Each number is 128 + 32 x the weight over its row's rms, rounded and kept within 0 to 255. Layers, rows and columns count from 0. The size above them is the row's rms in percent of the matrix's.

# layer 5 attention query, 128x128, rms 0.294, rows 117-127, columns 0-63
size [110 110 106 112 104 106 111 100 110 120 117]
[[127  90 152 141 102 165 139 127 129 174 139 113  66 117 112 122  72  89 185 122 115  59  93 116 115 150  88  83 132  79 148 132 105 111 164 103 157 177 139 107 105  85 120 150 172 108 159 132 115  75  71 111 114 108 109 113 127 107 109  97 164 145  40 148]
 [126 102 149 146  78 135 138 115 186 137 145 101 138 175 102  82 126 130 134 178 129 154 147 118 130  83 182 128 145 180  85 160  91 123 132  95 100  70 132 195 136  89 153  80 103 171 100  90 131 144 185 112 124 170 114 123  84 200 152 120  91 153 168 197]
 [119  97 117 108  96 155 170 112  63 158  99 109 126 111 120 155 129 139 158 144 149 110 125 118 156 152 168 125 160 112 161 143 117 161 159 165 169 118 143 167 128 137 154  61 143 160 190 117 107 126 141 104 134 115  74  78 106 124 144  86 114  88 138 133]
 [ 74 114 179 119  63 150 175  92  96 150 111 142 119 130  99 143 142 154 116 151 156 116 110 118 112 169  78  66 132 132 130  99 119 144  68 187 145 190 101 116 178 157 126 110 200 123 135 125  51 139 107 133 139 149 138 106 147 110 174 114 131  93 146 154]
 [144 123 215 162 114 159 119 160  86 141 155 130 111 117 148 117  89 115 125  25 136  80 162 181  59 150 171 151 178 107  89 155 123 108 124 126 154 121 134 185  93  75 116 126 120  65 103 124 157 125 147 161 162 152 152  58  70 110 150 113 129 150 113  55]
 [129  92 123 175 100 103 100 150 123 118 161  99 143 127 160 134 128 199 110 157 101 117 102 118 104 158  85  74 170 122 154 114 119 153  19 122 123  95 157 130 170 114 117  51 129 147 127 119 146 150 103 153 149 126  77  94 128 148 191  73 130 106  74 177]
 [114 131 122  93 114  96 119 142 101 144 137 153 172 172 140 110 116 144 143 100 156 142 118 120 134 175 164 104 111  96 119 136  76 109 111 114 151  73 119 113 130 122  91 168 141 162 129 176 163 181 135 109 152 161 164 134  91 138 148 156 121  97 157 118]
 [205 157  97  99 154 116 126 193 160 145 111 181 109 101 104 111 120  85 119  92 185 122 140  92  44 156 104 137 100 158 128  89 132 130 163  94  39 146 149 161 110 133 161 107  84 141  73 157 145  88 124 134  73 135 148 127 130 169  99 165 154 102 133 118]
 [112 173 119 127 150 117  99 110  92 159 114 131  87 164 109 198 100 142 125  85 166 154 152 153 110 122 176 115 148 125 116 164 156 110 123 157 132 107 147 166 101 121 116 186 118 106 113 136 152 195 114 141  68 113 163 127 130 119  75 130  93 138  77 122]
 [109 121 100 164 100 135 148  80 103 136 155 115 157 103 119 174  95 110 123 148 169 112 152  57 132 150  96 120  98  79 160  92 140 132 126  96  81 143 117 126 144 131 145 197 158  83 153 139 208 167 130 132  64  72  91 151 124  75 163 104 201 123 167  92]
 [136 197  88 168 162 109 109  76 115 123 106 106  85 121  88 140 183 119 114 144  63 138 123 119 124  88 126 139 111 111 141 123  59  81 100 122 116  79 126 123 124 143 147 106  96 184  74 148 104  94 159 114 159 148 181 103 122 147 129 117 100 113  89  71]]
# layer 5 attention key, 128x128, rms 0.293, rows 117-127, columns 0-63
size [111 100 100 113  95 107 111  95  96 115 119]
[[ 90  73 122 189  91 125 109 152 124 115 107 157  91 148 147  33  85 131 180  92 126 160 106 108 172 135 145  64 125 106 139 126  91  73 144 117  99 102  86 160 151 138 139 125 147 142 119  79 145 122 125 117 154 129 151 120 114  95 162  93 169 147 108 187]
 [135 169 111 234  65 120 188  84 157 152 117 127 152 139 132 155 143 129 139 149 104  98 144 104 153 108  80 148 120 123 155 149 103  85 112 149  99 143 115 174 166 121 132 187 103 153 125 152 145 146 100 192 116 104  88  82 109 183 198 105 105 108 158 127]
 [149 146 150  88 113  93 108 178  63 111 165 129 157 194 159 139 178  78 104 110 101 155 169 174 121 108 139 153 149 175 152 135 186 139 135 163 123 137  46  65  91 100 129 115 120 118 124  87 139 147 111  91 135 131 142 134 108 187 122  93 126  69 172 153]
 [144 144 113 115 110 158 112 169 138 100 161 161 108 113 103 154 113 107 141 121 207  72 150 155 122 118 127 137 122 104  73 140 173 203  78 167 192 192 118  98 119 178 141  97 184 177 101 117 142 110  77 102 115 108 139  88 104 137 112 155 128 101 147  55]
 [105  78 171 103 111 157 110 176 101 104 127 172 126 145 140  94 159 166 170 104 157 146 113 147  97 106 127 111 152 104  89 146 136 166 147 140 136 144 140 167 163 139 133 134 143  96 108  84 120 179 162  93 115 193 148  71  68 145 154 133 157 131  83 106]
 [ 85  97 128 136  81 177 104 114 114  87 212 134 144 131 153 133 106 166 104 101  69 142  99 170  98 141 169 101  94 197  94  82 141 139 164 109 120 136  68 164 160 113 147 133 129 122 143 162 187 160  68 161 135 100  69 123 103  97 165  73 166  76 106 173]
 [159 130 153 121  41 116  88 104 110 139 131 108 126 119  84 154 130  90 130 116 182 168 114  87  76 146 138 117 142  69 146 175 121  94  59 115 128 115 124  94 136  57 136 127 194  96 130 155 118  78 143 166 143 102 146 160  93 122 110 181  97 106 135 114]
 [136 183  98 110 140  88 111 102 168 150 165 140  74 159  78  88 103  96 124  97 137 160 108 121 104  92 127 164 155 113  88 121  69 109 130  56  68 136 139 117 134 108 167 143 115  71 147 143 115 105 117 138  76 124 139 105 169  64 128 100 138  81  68  66]
 [125 162 161 118 112 137 120  77  79 182  62 133 100 115 138 156 105 176 173 140 152 171 136 122 134 100 108 164 155  73 135 122 127 144 139  90 158 166 126  60 147 202 203 149 148 133  78 122  73 156 116 152 140 120 133  54 123 125 139  71  92 135  81  99]
 [116  80 123 136 161 147 136 150 148  95 114 119 128 174 121 161 120 120 101 114 102  25  88 172 133 125  82 169 116  89 120 132 149 154 184 111 111 189 181 131 137 133 154 170  53 133 150 103 141 118 145 161 166 144 105 127 106 208 152 123  94 140 138 149]
 [148 131 162 117 100 127 123  84 182  62 130 146  80 107 103 174 118 112 147 180  96 118 133  79 161 133 136 147 156 109 151  62 161 116 186 127  92 171 136  61  71 105  99 140 112 112  82 155 108 126  32 176 146 138 161  90 127 154 110 137 115 109  98  49]]
# layer 5 attention value, 128x128, rms 0.302, rows 64-105, columns 0-63
size [105 103  97  97  97 107 110  98 100 100 104  90  97  99  96  99 103  91  98 110 102 108 105 103 103 105 101 103  93  98 110 114 100  89 104 100 106  94 110  95  95 105]
[[124 157 128 148 120  55 134 129 131 103 130 135 153  26 124 146 122  90  93  89  49 127 149 166 166 118 141 135 161  40 125 140 121 145 132 116 122 167 143  83 165 156 157  96 101 156 205 154 101 134 105  69 175 161 173  92 119  92 151  90  74 101 130 147]
 [146 191  35 101 145  98 118 125 107  79 148 116 138 160 100  83  75 177 116 102 131  93 157 115 134 123 113 147 153 162 168 122 144 145  93 176  86 179 152  95 140 109 141 152 140 174  74 112 145 156  65  91 112 116  82 177  89 150  83  91 155 174 135 178]
 [153 147 131  99 176 160 144 168 105  79 165 135 164  93 104 119 123 151 111 136 150  86 112 112 155 132 109 193 169 139 136 131 169 209 145 143  87 164  78  95  91 162 145 117 119  96  62 126 148  82 128 125 114 168 151 115 127 152 160 152 100 109 194 170]
 [124 107 155 154  91 182 131 117 199 145 114 115 130 120 128  49 121 100 153  97 104 142  83 164 115 107  96 176 139  72  89  85 171 131 116 171 141 150 105  98 105 157 129 189 160 116 100 121 139  79 142 185 176 123 139 129 167 121 136 121 133  92 124 147]
 [151 201 155 102 126 119 112 109 171 128 134 150  98 125 122 157  89 114  90 141 167  95 127 129 145 134 137 126 126 129 134 206 149 148 113 105 120 107 233 167 173 137 127 156 154 114  93 155 106 122  91 184 116  64 150 115 126 116  99 149  48 177 139 127]
 [143 166 173 127 119 175 183 141 152 131 137 105  59 152 137 165 113 133  79  67 139 158 109 127 103 113 118 124  94  98 164 105 120 109  90 144  49 116  72 111 169 178 134 150  92  94 167 109 169 140  72 152 163 160  89 115  85  92 134 139 170 146 123 109]
 [132  46 145 137 140 175 157 131 123 115 147 144 159 165  92 148 130 127 127  98 121  92 154 137  79  99 140 171  79 143 128 109 171 142  70 159 148 126 114  91 166  79 128 122 122 206 147 173 133 154 106 126 110 143 140  99 161 112 154 138 140  93 149 137]
 [216 168 133 126 108 123 167 141 164  93  78 114 143 116 142 126  87 137  98 113 114 232 132 109 124 159  99 132 180 122  73 147 139 136  90 136 104 153 149  66 138 174  72 114 132  79 120 150 161 123  91 107 133  62 132  89 109 115 140 111  81 172 153 141]
 [ 92 121 170 133 157 148  90 171 153  69 117 111 119 114 113  63 135 102  73 146 174  77 148 138  86 190  83 143 197 161  98  76 114 160 151 116 139 107 135 141 100 134 154  93 187 139 136 149 125 124  75  68  67 169 121 132 141  86 151 117 128 126  91 164]
 [115 137 107 116  97  90 123  95 115 158 107 123 114  56 154  97 107  87 170 141  93  91 130 128 115  95  76  77 101 118 121 160 104 187  89  95 157 148 116 100  91 126 111 174 119 145 176 100 142 128 156  96 144 117 174 172  96 149 176 135 153 131 188  90]
 [ 88 149 141 109 113 128 124 144  92 173 119 119 141 125 106  90 141 154 122 177  95 148 122 123 133  85 106  95 137  99 104 126 154 140 207 149 162 140 112  89 103 126 143  83 147  81  50 133 128 134 131 134 120 143  61 155 192  73 133  88 141 145 140 148]
 [142 109 114 157 111 159 101 151 150 137 146  84 137 138 155 194 153 133 150 141 128  79 182 139 159 153 119 187 119 127 141 117 127 162 114 129 115  84 157  83 155 163 195 108 188 139  97 181 124 144 164  93 166  67 106 119 147 150 131  75  96 133 137 112]
 [ 87 145  75  79 174 134 141 130 129 148 141 132 181 104  66 120 115  64 164 187 129 134 154 130 148 115 118 115 126 142 178 135  99 125 132 128 101 144  94 134 110 115  69 131 114  86 138 150 162 112 168 108 100 111  80 140 173  96  72 118  83 125 139 103]
 [110  86  93 125 200 182  87 144 150  97 113 135 128 114 146 162 124 112 158 130 146 140 135 177 124 140 102 141 161 207 126  92 144  74  88 144 105  69 119 102 130  98 140 140 118 127 163  98 121 140 120  85  87 199 149 171 114 107  97  93 122 121 170  87]
 [ 68 166 173 110 128 134 114 100 172 154 111 179  80  88 113 107 155 151 166  80 107 111  46 128 141 103 134 133 161 106 135  99 128 113 176 137 104 136  81 121 122 139  68 112  99 154 140 151 166 159  86 107 124 106 102 131  75 126 162 143  92 179 129 156]
 [ 98 175  75 161 127 157 115 128 106 169 193 112  85  91 158 139 128  81  96 119 125 126 165 158  59 222 121  46 107 148 139 170 143 201 130 147 140 128 117  93 188  95 160 113  96 120 162  91 181  97  85 113 116 109 123 105 171 125 136 126 148 127 118 147]
 [105 115 102 112 102  91 143 128 178 117 153 108 145  65  77 118 195  96 126 158 126 156 129  82  94 134 116  79 102 170  73  94 157 157 161 158 128 110 183  86 100 129 116 146 108 120 111 204 114 145  95 124 123 125 154 176 102 119 116 176 128 130 154 132]
 [165 142 181 201 172 190  99 162 171 153  73  75 118 165  81 146 125 103 150 123 141  96 125 165 104 168 132 126  82 108 108 130 167 140 137 175 107 111 146 196 120 149 151  83  63  90  62 120 169 174 132  98 154 109 142 146 133  92 115 129 135 112  85 148]
 [114 162 131 119 140  45 106 146 138 117 119 157 149 118 171 102 119 125  97 142 147  84 172 160 128 117 123 114 117 135 119 115 127 144 116 178 116 118 145 129 151 138  96 122 144 125  63  95 192 120 149 185 219 112 128 169 130 113 124 146  65 104 177  95]
 [ 91 167 152  99  91  97  75 146 135 111 239 143 122 140 145  96 107  92 140 143 117 131 183  92 139 126 106 143  75 191 170 145 116 130 105 150 133 132 103 136 132 120 137 125 167 129 109 151 162 105 147 101 110 134 117 100 128  68 155 136 115 145 130 101]
 [108 195 166  53 119 131 129 105 114 113 116 111 116  81 148 139 140 101 118 139 158 141 131 122  77 121 121 132 117 114 158  75 107 148 154 129 199 145 107 131  98  47 157 145 107 127 146 115  85 134 155  96 141 105 144 145 170 130 114 154 157 136 124 132]
 [ 65 150 171 149  81 172  97 160 146 140 114 130  71 169 185 127  87 152  88  98 183 144 173 130  73 108 186 150 155 148 135 192 182 134 144 116  66  69 112 106 121 131 102 141 120  60 131 154 115 131 173 171 106 123 110 103 165 121 113 126 118 101 115 115]
 [146 105  66 135  72 128 149 136 112  77  72 143 117 133  97  81  66 109 144 176 170  72 144  93  50 109 131  98 113 180 127 136 176 134 160 140 139 151 123 140 181 149 158 138  87 139 205 111 154  63 134 129 136  97 145 122 132 124 149 131  73 134 104 145]
 [173 139 171 170 109 152 151 122 143 115 142  82 127 112  98 105  89 138 141  98 118  86 122  58 154 146 128  91 118 154 104 115 110 141 153 106  86 121 176 136  63 131  68  69 127 140 122 137 124 179 152 223 149 174 115 146 107 130 139 149 169 143 109 125]
 [ 90 135 144 156 100 140 140 204 128 151  69 122 140 129 158 126 144 120 105 178 107 147 175 194 100 108 149 104 126 123 147 129 118 140 165 144 170  99 117 103 136 144  95 134 105 153  93 102 145 131 131 108 114 166 117  76 100 201 185 187 139 165 126 121]
 [ 83  84 116  89 169  95 176 132 121 159 127 111 160 120  85 165 137 126 149 126 107 120 130 134 126  88  95 139  79  89 138  98 127  85 163 135 113 131 199 124  82 152 116  45 102  81 153 126 128 126 109 106 164 139 147 105 140 154 107 125 156 161 147 120]
 [125  84 127 102 111  78 148 106 112 132 148 115 101  79 137  65 137 151  48  78 146 132 162 102 168  97 111 195   0 138 119  63 125 114  84  96 128 133 119 148 156 104 126 146 169 138 146 126 127 124 120 137 120 163 100 137 125  90 171 123 136  93 139 150]
 [ 91 143  66 126 161 159 140 101 130 118 136 111 223 114 161 111 135 122  90 126  92 105 116 172 142  90 108  97  71 161 119 152 108 139  98 200 110 149 167 162 120 122  71 185 146 119 123 115 109  91 108  61 107 110  95 158 109  97 172 137 108 127 141 149]
 [127  62 147  81 123  67 172  96  86 111 164 102 107 161 148 105 131  97 143 116 148 130 143 119 138 126 150 171 140  90 189 122 134  95 153 118 135  81 142 179 104  94 126 130 106 127 122  94 115 148 145 136 120 107 127 107 141  99 161 116 206 128 115  58]
 [111 140 107  61 147 140 125 131 125 169 188  84 142 128 127 122  87 106 109  95  91  84 118 105  67 111 122 146  99  92 129  77  97 116 122 139  97 120 120 209 168 132 127 140 116 206 162 124 122 164  84 127  73  86 119 128 120 134  62 163 197 104 148 119]
 [149 109 131  96  95 136 123 175 143 166 140 155 119 109 183 136 156 175 171 128 140 135 141  96 110 144 119 112 172 117 125 121 127 165 131 128  99 149 114 103 127 155 122 147 124 119 145 132 162 101 120 168 180 125 139 137 178 162 164  75 119  98 199 163]
 [139 103 139 111 128  90 116 129  90 126 130 121 116 187 170 157 168  71 153 165 154 127 139 166  78 116 120 138  57  98 124  56 182 163 105 162 114 128 183 127 111 175 146 139 161  91 109 135 127 122 138 151 143 147 130 146 156  87 115 145 125 147 138  75]
 [198 154  67  98 158 152 203 173 200 143  93 148 146 119 116  85 138 137 161 177 115 150  97 117 114 142  98 105 150 123 143 183 158 111  70 120  78 145 102 162 107 133 113  97 160 130 132 116  93  88 166 174 197  61 105 139  59  95 142 188 102 173  95 105]
 [125 180  26  82  91 170 137 150 111  86 147 114 132 145 116 123 121 131 103 137  98 155 137 126 153 128 186 154 146 158 116 132 140  86 126 156 133 173 116 117 106 152 120 188 142 153 185 119 129 216 121 127 146 168 181 115 135 129  75 143 128 101 195 126]
 [140  58 156 191 109 107 155 180 118 120 191 120 125 129 135 123  69 120 102 162  44 151 106  88 184  89 148 184 116 121 159 148 116 137  91 145  79 124 128 163 103 153 101 145 132  95  87 133 176 137 134 147  82 146 124 111 148 100 137 140  90 109 138  75]
 [116 134 165 134 108 160 130 159 119  66 109 100 142 106 177  96 111 127 127 116 158 121 152 114 106  99 144 102 111 120  69 165 129  91 140 122 174 156 136 148 136 151 107  40  89  93 176 168 138  94 159  96 130  50 121 190  93  99  44 148 111 146 198 142]
 [ 96 106 145 150 106 157 215 127 135 128 142 118  80 166 126 150 115 111 168 122 127 113 113 166 108 118  88  82  94 112 129 120 130 133 128 145 109  84 102 181 184  90 135 145 112  75  85 173 174 166 133 141  85 132 145 202 107 135 156 123 119 169 130 156]
 [150  75 125  96  88 180 108 122  55 117 112  70 152  89 150 143 111 143 179 164 151 151 129 167 122 101 112 103 112 169  99  85 128 150 116 175 111 142 183 127 134 154 131 146 129  71 158 106 167 112 115 135 171  77 177 146 123 162 119 155 130 145  91 183]
 [146 106 160 114 130 162 166 146 130 128 118 156 171 176 151  89 134 132 148 199 122  93 123  94 149 158  98 200  91 151 154 119 151 122 141 152  79 106 121  93  96 118 146 154 138 110 126 140  77 109 143  91 123 156 157 135 131 150 154 146 147 118 170 104]
 [144  94 167  86 128 172 137 199 117 159 163 119 147 123 163 132  86 154 107 158 106  98  91 149 106  89 128 117  96 141 110 124 157 150  82 165 118 132 172 105 122 140 132 102 104 133 182 113  62 126 148 133 161 150 139 117 107 148  73 113 214 144 130  84]
 [179 118 146 123  95 191 111 132 172 148 128 100  76  95 133 144 147 182 124 142 166 113  80  84 158 174 150 102 152 101  92 114  94 117 160 152 107  83 130 122 105 102  70 166  71  85 145  91  91 130 172  96 187 122 133  92 129 122  99  96 117  71 121 175]
 [106 110  79 137 140 122  79 148  95 171 115  89  18 139 111 123 115 121 117  88 102  68  15 135 129 130 172 121 144 168 143 125  82 122 123 111 119 107  93 149 132 140  97 120 137  97 120 177 105 102 170 150 137 126 122 155 112 191 112 105  98 132 187 126]]
# layer 5 attention output (transposed), 128x128, rms 0.271, rows 64-104, columns 0-63
size [ 99  98  99  92  92 106 107  88  90  97  95  88  96 102  96  90 104  92  95 104 111 112 100 102 105 100  94  93 102 102 102 114 100  84 103  97 104 104 114 102  88]
[[137 134  99 137 167 124 185 109 123 149 154 126 124 192 120  63 142 182 119 157 104  95  86  64 127 116  88 113 158 208 154 126 108  97 142 136  95 133  94 117  93 124  96  79 161 125 113 120 115  51 146 159 162 124 124 154 128 167  78 179 148 121 143 146]
 [157 131 190 117 163 160 158  97 143 137 142 111 144 118 123 111 132  96 101 198  93 106  88 115 123 161 144  90 134 150 140 150  86  80 164 133 148 119 123 122 113  96 124 149 115  88 204 110 105 127 188 137 187  87 100 110 146 117 136 150 115  92 178 154]
 [144 125 130 167 101  92 173  99 108 131 114 121 163  96 114 155 163 101 105 165 152 127 118 134 140 134 142 156 123 138  89 124  67  46 119 196 150 135  55 154 118  50  70 133 194  53 119 122  84 154 109  93 146 149 129 136 159  63  82 131 143 145 109  28]
 [110 147 107 126 132  50 117 189 117 121 134 111 122 148 129 147 160 150 165 149 152 138 158 122 143 122 139  87 149 124 149 125  38 172 105  87 169 127 160 172 165  98  87 140  88  87 109  68 119 161 133  91 138  99 118 165 144 100 134 122  94 191 131  67]
 [ 99 120 136 135 154  88 171 109 112 116 152 131 141  97  92 166 106 118 135 126 129 134 166 131  87 189  75 201  88 123 144  85 148  86 150  86 165 173  53 117 109 108 135 149 145 103 159 149  95  91 176  91  87 138 169  92 123 110 129 134 147  96 105 136]
 [102  78  69 111 154  98  95 106 124 101 134 128 169 128 166 131 143 125 158 187  98 107 108 149 195 152  53  94 164 126 114 172 159 150 189  93 110 165 128 127  95  94 132 173 135  99 141 161 115 111 149  94  97 111 122 180 159  46  90 148 165 102 123 127]
 [113 137 162 141 102 158 115 125  92 114 125 167  99 115 127 110 127 129 119 155 142 183 129 163 171 138 132   9 126  87  63 150 139 105 133 130  90 151 153 154 127 137  78 160 151 107 135 116 151 140 124 120 196 105 161 204 146 158 101 118 148 161  61 148]
 [131  94 114  74 136 138 118 126 124 195 129 144 164 173 115 155 137 114 118 135 149 107 112 129 122 157 164 135 102 185 131  77 119 110 125 180 118 103 141 135  88 112 140 133 149 153 160 126 122 118 157  97 149 190 177 165 126 174 136 169 192  63 144 151]
 [130 175 106  73 124 149 177  90  94 147 121 132 127 102 165  86  93 115 181 146  87 143 142 162 179  63 200 114  49 100  87 154 143 140 130 150 101  90 117 111 163 176 143 142 140 166 129 104  68  78 152 138 210  75 103 103 107 141 125 138 121 122 123 118]
 [112 136 151 113 154 150  79 127 114 101 171  98  70 141 106 142 110 142 135 133  91 110 140 201 177 177 166 175 157 142 199 119 153  85 157 105  98 183 105 128 167 150 131  58 168 142 110 174 105 117 156 121 135 111 105 132 137  85  73 133 115 133 153 158]
 [127 123 100 112 174 127 141  77 112 132  97 184 230 137 156 127 127 113  72  98 147 120 147 135  96 123 173 152 137 169 113 143  88 134 121  80 118 145 181 173 131 141 109 153 208 114 135 170  82 109 151  62 135 126 155  86  64 168  87 180  82 126 174 103]
 [117 147 140  90 153 162 225 130 176  88 125 161 109  79 118  69 114  72  99 101 141 116 102  40 110  99 166  92 133 105 121 109 125 139 113 127 109  86 103 161 176  55 119 112  79 136 105 113 205 105 140 137  92 187 151 107 165 102 115 128 123 117 158  53]
 [121 133 153  92  90 125 114  96 125 160 114 112 128 120 159 136 156 141 127  86 153 102 174 153 134 137 155 128 171  95  70  95 166 111 152 125 138 144 119 127 134  93 135 129 162  65  88 186  87 122 144 132 148 146  98 127 112 211 154  83 145 120 136  81]
 [122 200 151 154 105 115  59 175 150 189 144 127 142 128 129  89 181 121 147 130 114 136 143 122  77 135 124 150 141 110 155 143 169 192 137 142 100 149 159 147 136 155 126 141 108 147 103 118 115 181 132 132 168  81 107 131  96 136 135  80  93 124 124  90]
 [155  68 147 140 120  53  73 139 135  61 156 165 169 128 136 150  77 129 118 146 158  91 133 149 149 134 150 141  70 127 101 173  67 188 136 151 119 116 143 103 125 138 142  88 117 118 130 161 117 157 116 146  84 185 104  95  70 123 116 121 174 139 144 114]
 [108 113 135 119 134 156 167 162 127 107 169  98 150 145  96  68 168  88 137 116 148 123 119 153 170  62  98 128 126 135 142 101 104 112 130 135 122 142 134 198 114 179 154 115 175 145 114 101 148 159 149 125 198 191 150 165 115 108 119 187  93 120 169  69]
 [130 126 162 131  93 202 165 100  94 113 198 178 223  97 143 115 168 117 141 117 140 156 175 174 136 119 165  87 132 144 139 144 126 140 126  84 140 110 116 167  97 141 104  81 115 120 107 103 148 174 139  66 147 154 107 175 163 163 181 144  98 104 145 130]
 [ 82  73  85 112 128 105 175 126 132 134 184 255 124 102 112 150 117 128 110 156 191 161 173  66 142 121 123 112 134 185  81 135 104 135 134 110 142  73  95 119 133 127 117 157 119 128 149  93 174 163 137 176 121 118 129 124 151 135 114 182 139 128 213 108]
 [134  87  90 121 159 173  96 181 124 117 169  88 125 144 103 117 139 125  95 118  79 151 153 123  95 167 143 173 125 136 146 171 100  76  98 101 172  91  91 190 122 140 130 119 175 167 180 213  69 127 110 107 117 116  95  89 147 120 113 121 136 120  67 178]
 [124  98 111 172 125 146 156 134  93 140 125  94 145  93  44 143 155 126 142 119 130  62 140 115 170  96 167 108 123  84 111 113  46 155 103 143 168 109 115 119 175 191  92 157 105 159 124 172 104 175 136 139  82 142  78 155 107 164  82 105 119  66 145 103]
 [106  85 129 195 140 143 105 155 153 129 117 120 154 206 169 137 123 173 150 125  63 115 145 171 137 158  92 122 142 140 117  54 113 124 111 150  59 104 186 155 187 184 143  95 141 150 127 111 140 125  91 144 145 128 131 152 102 149 159  98  99 145 119 145]
 [104  98  67  81 143 127 178 154 160 143 138 103 142 105 111 123 174  89 154 191  97 149 147  94 114 101  23  83 124 116  77 112 139 198 133 132 177 178 123 130 121  88 159 150 123 141  72 141 125 109 101  70 158 173 165 137 157 144 146 126 114 127 173 104]
 [ 86 167 165 127 151 148 166  89 133 133 194 128  99 132  84 183 101 101 152 120 120 152 159 141 146 127 151 163 154 105 104 107 119 129  68 144  83 149 140 139  47  85 146 150 113 122  71 164 138 184 102 130 167 160  92 114 120 155  76 205 168  55 134 131]
 [ 89 112 105 121 137 154 140 169 104 196 139 160 122  90 140 169 158 171 112 143 108 173 147 154  81  94 131 149 141 153 196 131 131 121 115 197 206 158 118 147 123 112 176 225 110 145 109 122 157 175  99 105 122  91 156 120 134 128 140 108  78 127 145 167]
 [171  95  98 128 177 133  98 132 118 141 150 115 151 163 125 149 123 181 142 119 120 137 119 148  97  94 179 163  87 143 108 101 177 147  80 101 135 154 134 157 209  69 127 168 185 134  80 176 142 129 143 122 134 150 157 144 160 125  90  88  82 174 112 150]
 [159 120 101 139 103 179 114 118 174 143  96 130 113 125 146 108  98 127  73 166 123 153 125 141 122 144 165  51  72 156 137 134 201 193  72 119 132 130  79 150 167 102 146 142 120 148  58 161 173 134 167 174 129 159 108 145 131 149 139 145 112 128 130 173]
 [151 138 159 197 133 148 159 187  80 112 111  72 131 218 123 130 116 143 185 115 134 149 126 108 147 155 167  81 166  82 173 161 117 135 135 129 120 138 149  91 148 144 111 169  74 182 111 128 141 127 179  77 170  86 130 145 116 122  84 168 159 132 129 156]
 [154 122 138  95 113 129  97 141 118 165  95 110 118 105 117 165 185 154 181  77 133 123 108 120 138 162 149 141 174  77 130 128  69 115 142 123 140 102 100 128 145 115 107 132 134 129 144 176 105 163  87 222 181 172 173  83 178 109 108 204 167 126 107 102]
 [158 183 119 146 179 159  68 173 172 116 103 148 161  63 130 176 166 111  92 144 126 178 120 138 105 126 106 109 132 120  84 164 124 109 106 136 123  80 148  60 149 164 155 154 189 158 140 131 181 125 152 126 130  96  94 157 161  83 129 123  79 172 129 194]
 [153 124 160 166 124 101 140 128 161 118 140 180  94 116 112 162 179 128 188 121 101 127 116 182 153 109 148 132 142 170 140 180 189 121 205 105 129 147  86  63 112  89 109 135 132 138 184 124  99 155 108 133 151 120 184 111  91 110 159 124 106 106 121 175]
 [ 65  97 123 135 153 150 136 137  98 104 149 106  93 135  77  69 177 120 102 140 115 114 146 105 193 116 151 133 109 152 146 125 131 164 134 213 136 106 125 164 118  80 151  57  97  92 115 108 102 147 144 156  76 116 164 133 148 131 107 166 146  99 102  84]
 [ 71  92 148 156 145 145  92 144 168 117  95 179 170 114 133 138 116 154 156 161 161 153 174 148 137 107 126 107 178 139  94 151 121 135 148  96 128  99  70 176 139 102 154 132  97 135  90 154 160 124 101 163 104 171 119 173 142 145 107 138 128  76 112 111]
 [ 88 153 107  68 127 152  96 119  56 121 126  95 115 120  99 170 119 217  86  81 138  59 113 107 195 133 178 104 109 152 101 156  93 143 176 158 126 130  86 135 129 110 219 120 117 143 117 102 146 151  93 126 131 154 100 162 173 188 138  73 131  71 113 189]
 [ 96 106 158 171 105  63 127 113 133 156 130 155  46 152 138 101 168 115 131 122 149 115 147 176 114  80  90 108 177 152  58 171 107  92 170 107  98 120 147 139 102  80 132  87  97 176 116 166 137  64 133 122 153  44 149 181 113 181 168 133 105 140  49 124]
 [118 148 133 145 207 132 158 105 151 150  62 110 124 135  71  85 132 116 184 110 197 110 186 132  78 125 162 139 147 137 110 130  80 149 176 112 139  82 135 130 131 162 147 184  97  66 110 134  87  95 169 116  99 157 108 136 154 105  93 158 128 167 100 122]
 [104 109 129  75  91 176 132  89 149 181 189 113 132 151  92 157 136 142 113 129  48 104 110 135 120 186 184 115 135 171 180  85  85 147  89 126  62 154 153  97  76 153 175 192 153 153  98 110 134 110 158 149 103 156 130  57 125 142 179 132 169 106 122 116]
 [110 137 107  78 128  82 106 123  85 120 104  76 216 151  90 124 104  88 131 170 142 155 150 138 120  73 178 138 151 132  52 106 201 141 121 124 156 185 133 135  88 135  76 110 103 131 155  77 126 200 118  96 135 131  85 108 125 141  75 171 161 131 117 113]
 [ 97 128 114 133 136 137 105 135 136 183 153 110  62 173 157 141  87 117 104  79  72 156 128 151  72 149 214 104  92 129 145 136  90 116 149  87 123 156  85 158 125  83 122  84  91  96 103 155 110 137 106 189 106 174 108 116 104  80 149 134 134 134 142  90]
 [119 105 152 142 191  86 100  93 142 163  81 101  92  52 150 148 174 189 103  91  69 114 130 142 106 118 172  76 135 109 107 117 144 164 113 129 120 112 108 128 165 106 136 130 108 153 116 111 183 125 131 172 115 180 118 106 161  91 118 100 109 134 111  69]
 [101 112 104 142 126 140  84 101 165  58 103 165 138 157 174 185 100 119 100  91 106 119 166 120 134 135 150  90 140  84 113  92 108 188 169 110 137 111 174  96 137 111 138 183  89 139 129 127 172 146  84 117 127 142 133 167 136 106  93 136  89 129 177 122]
 [141 157 135 105 127  87 141 108 163  71 118 151 108 138 129  66 144 171  88  93  77 149 103 105 113 101 131 154  84 154 211  86  99 138 141 135 144 157  76 133 108 118 185  75 112 119 103 113 157  80 139 139 120 143 133 190 156 162 188 118 189 165 124 102]]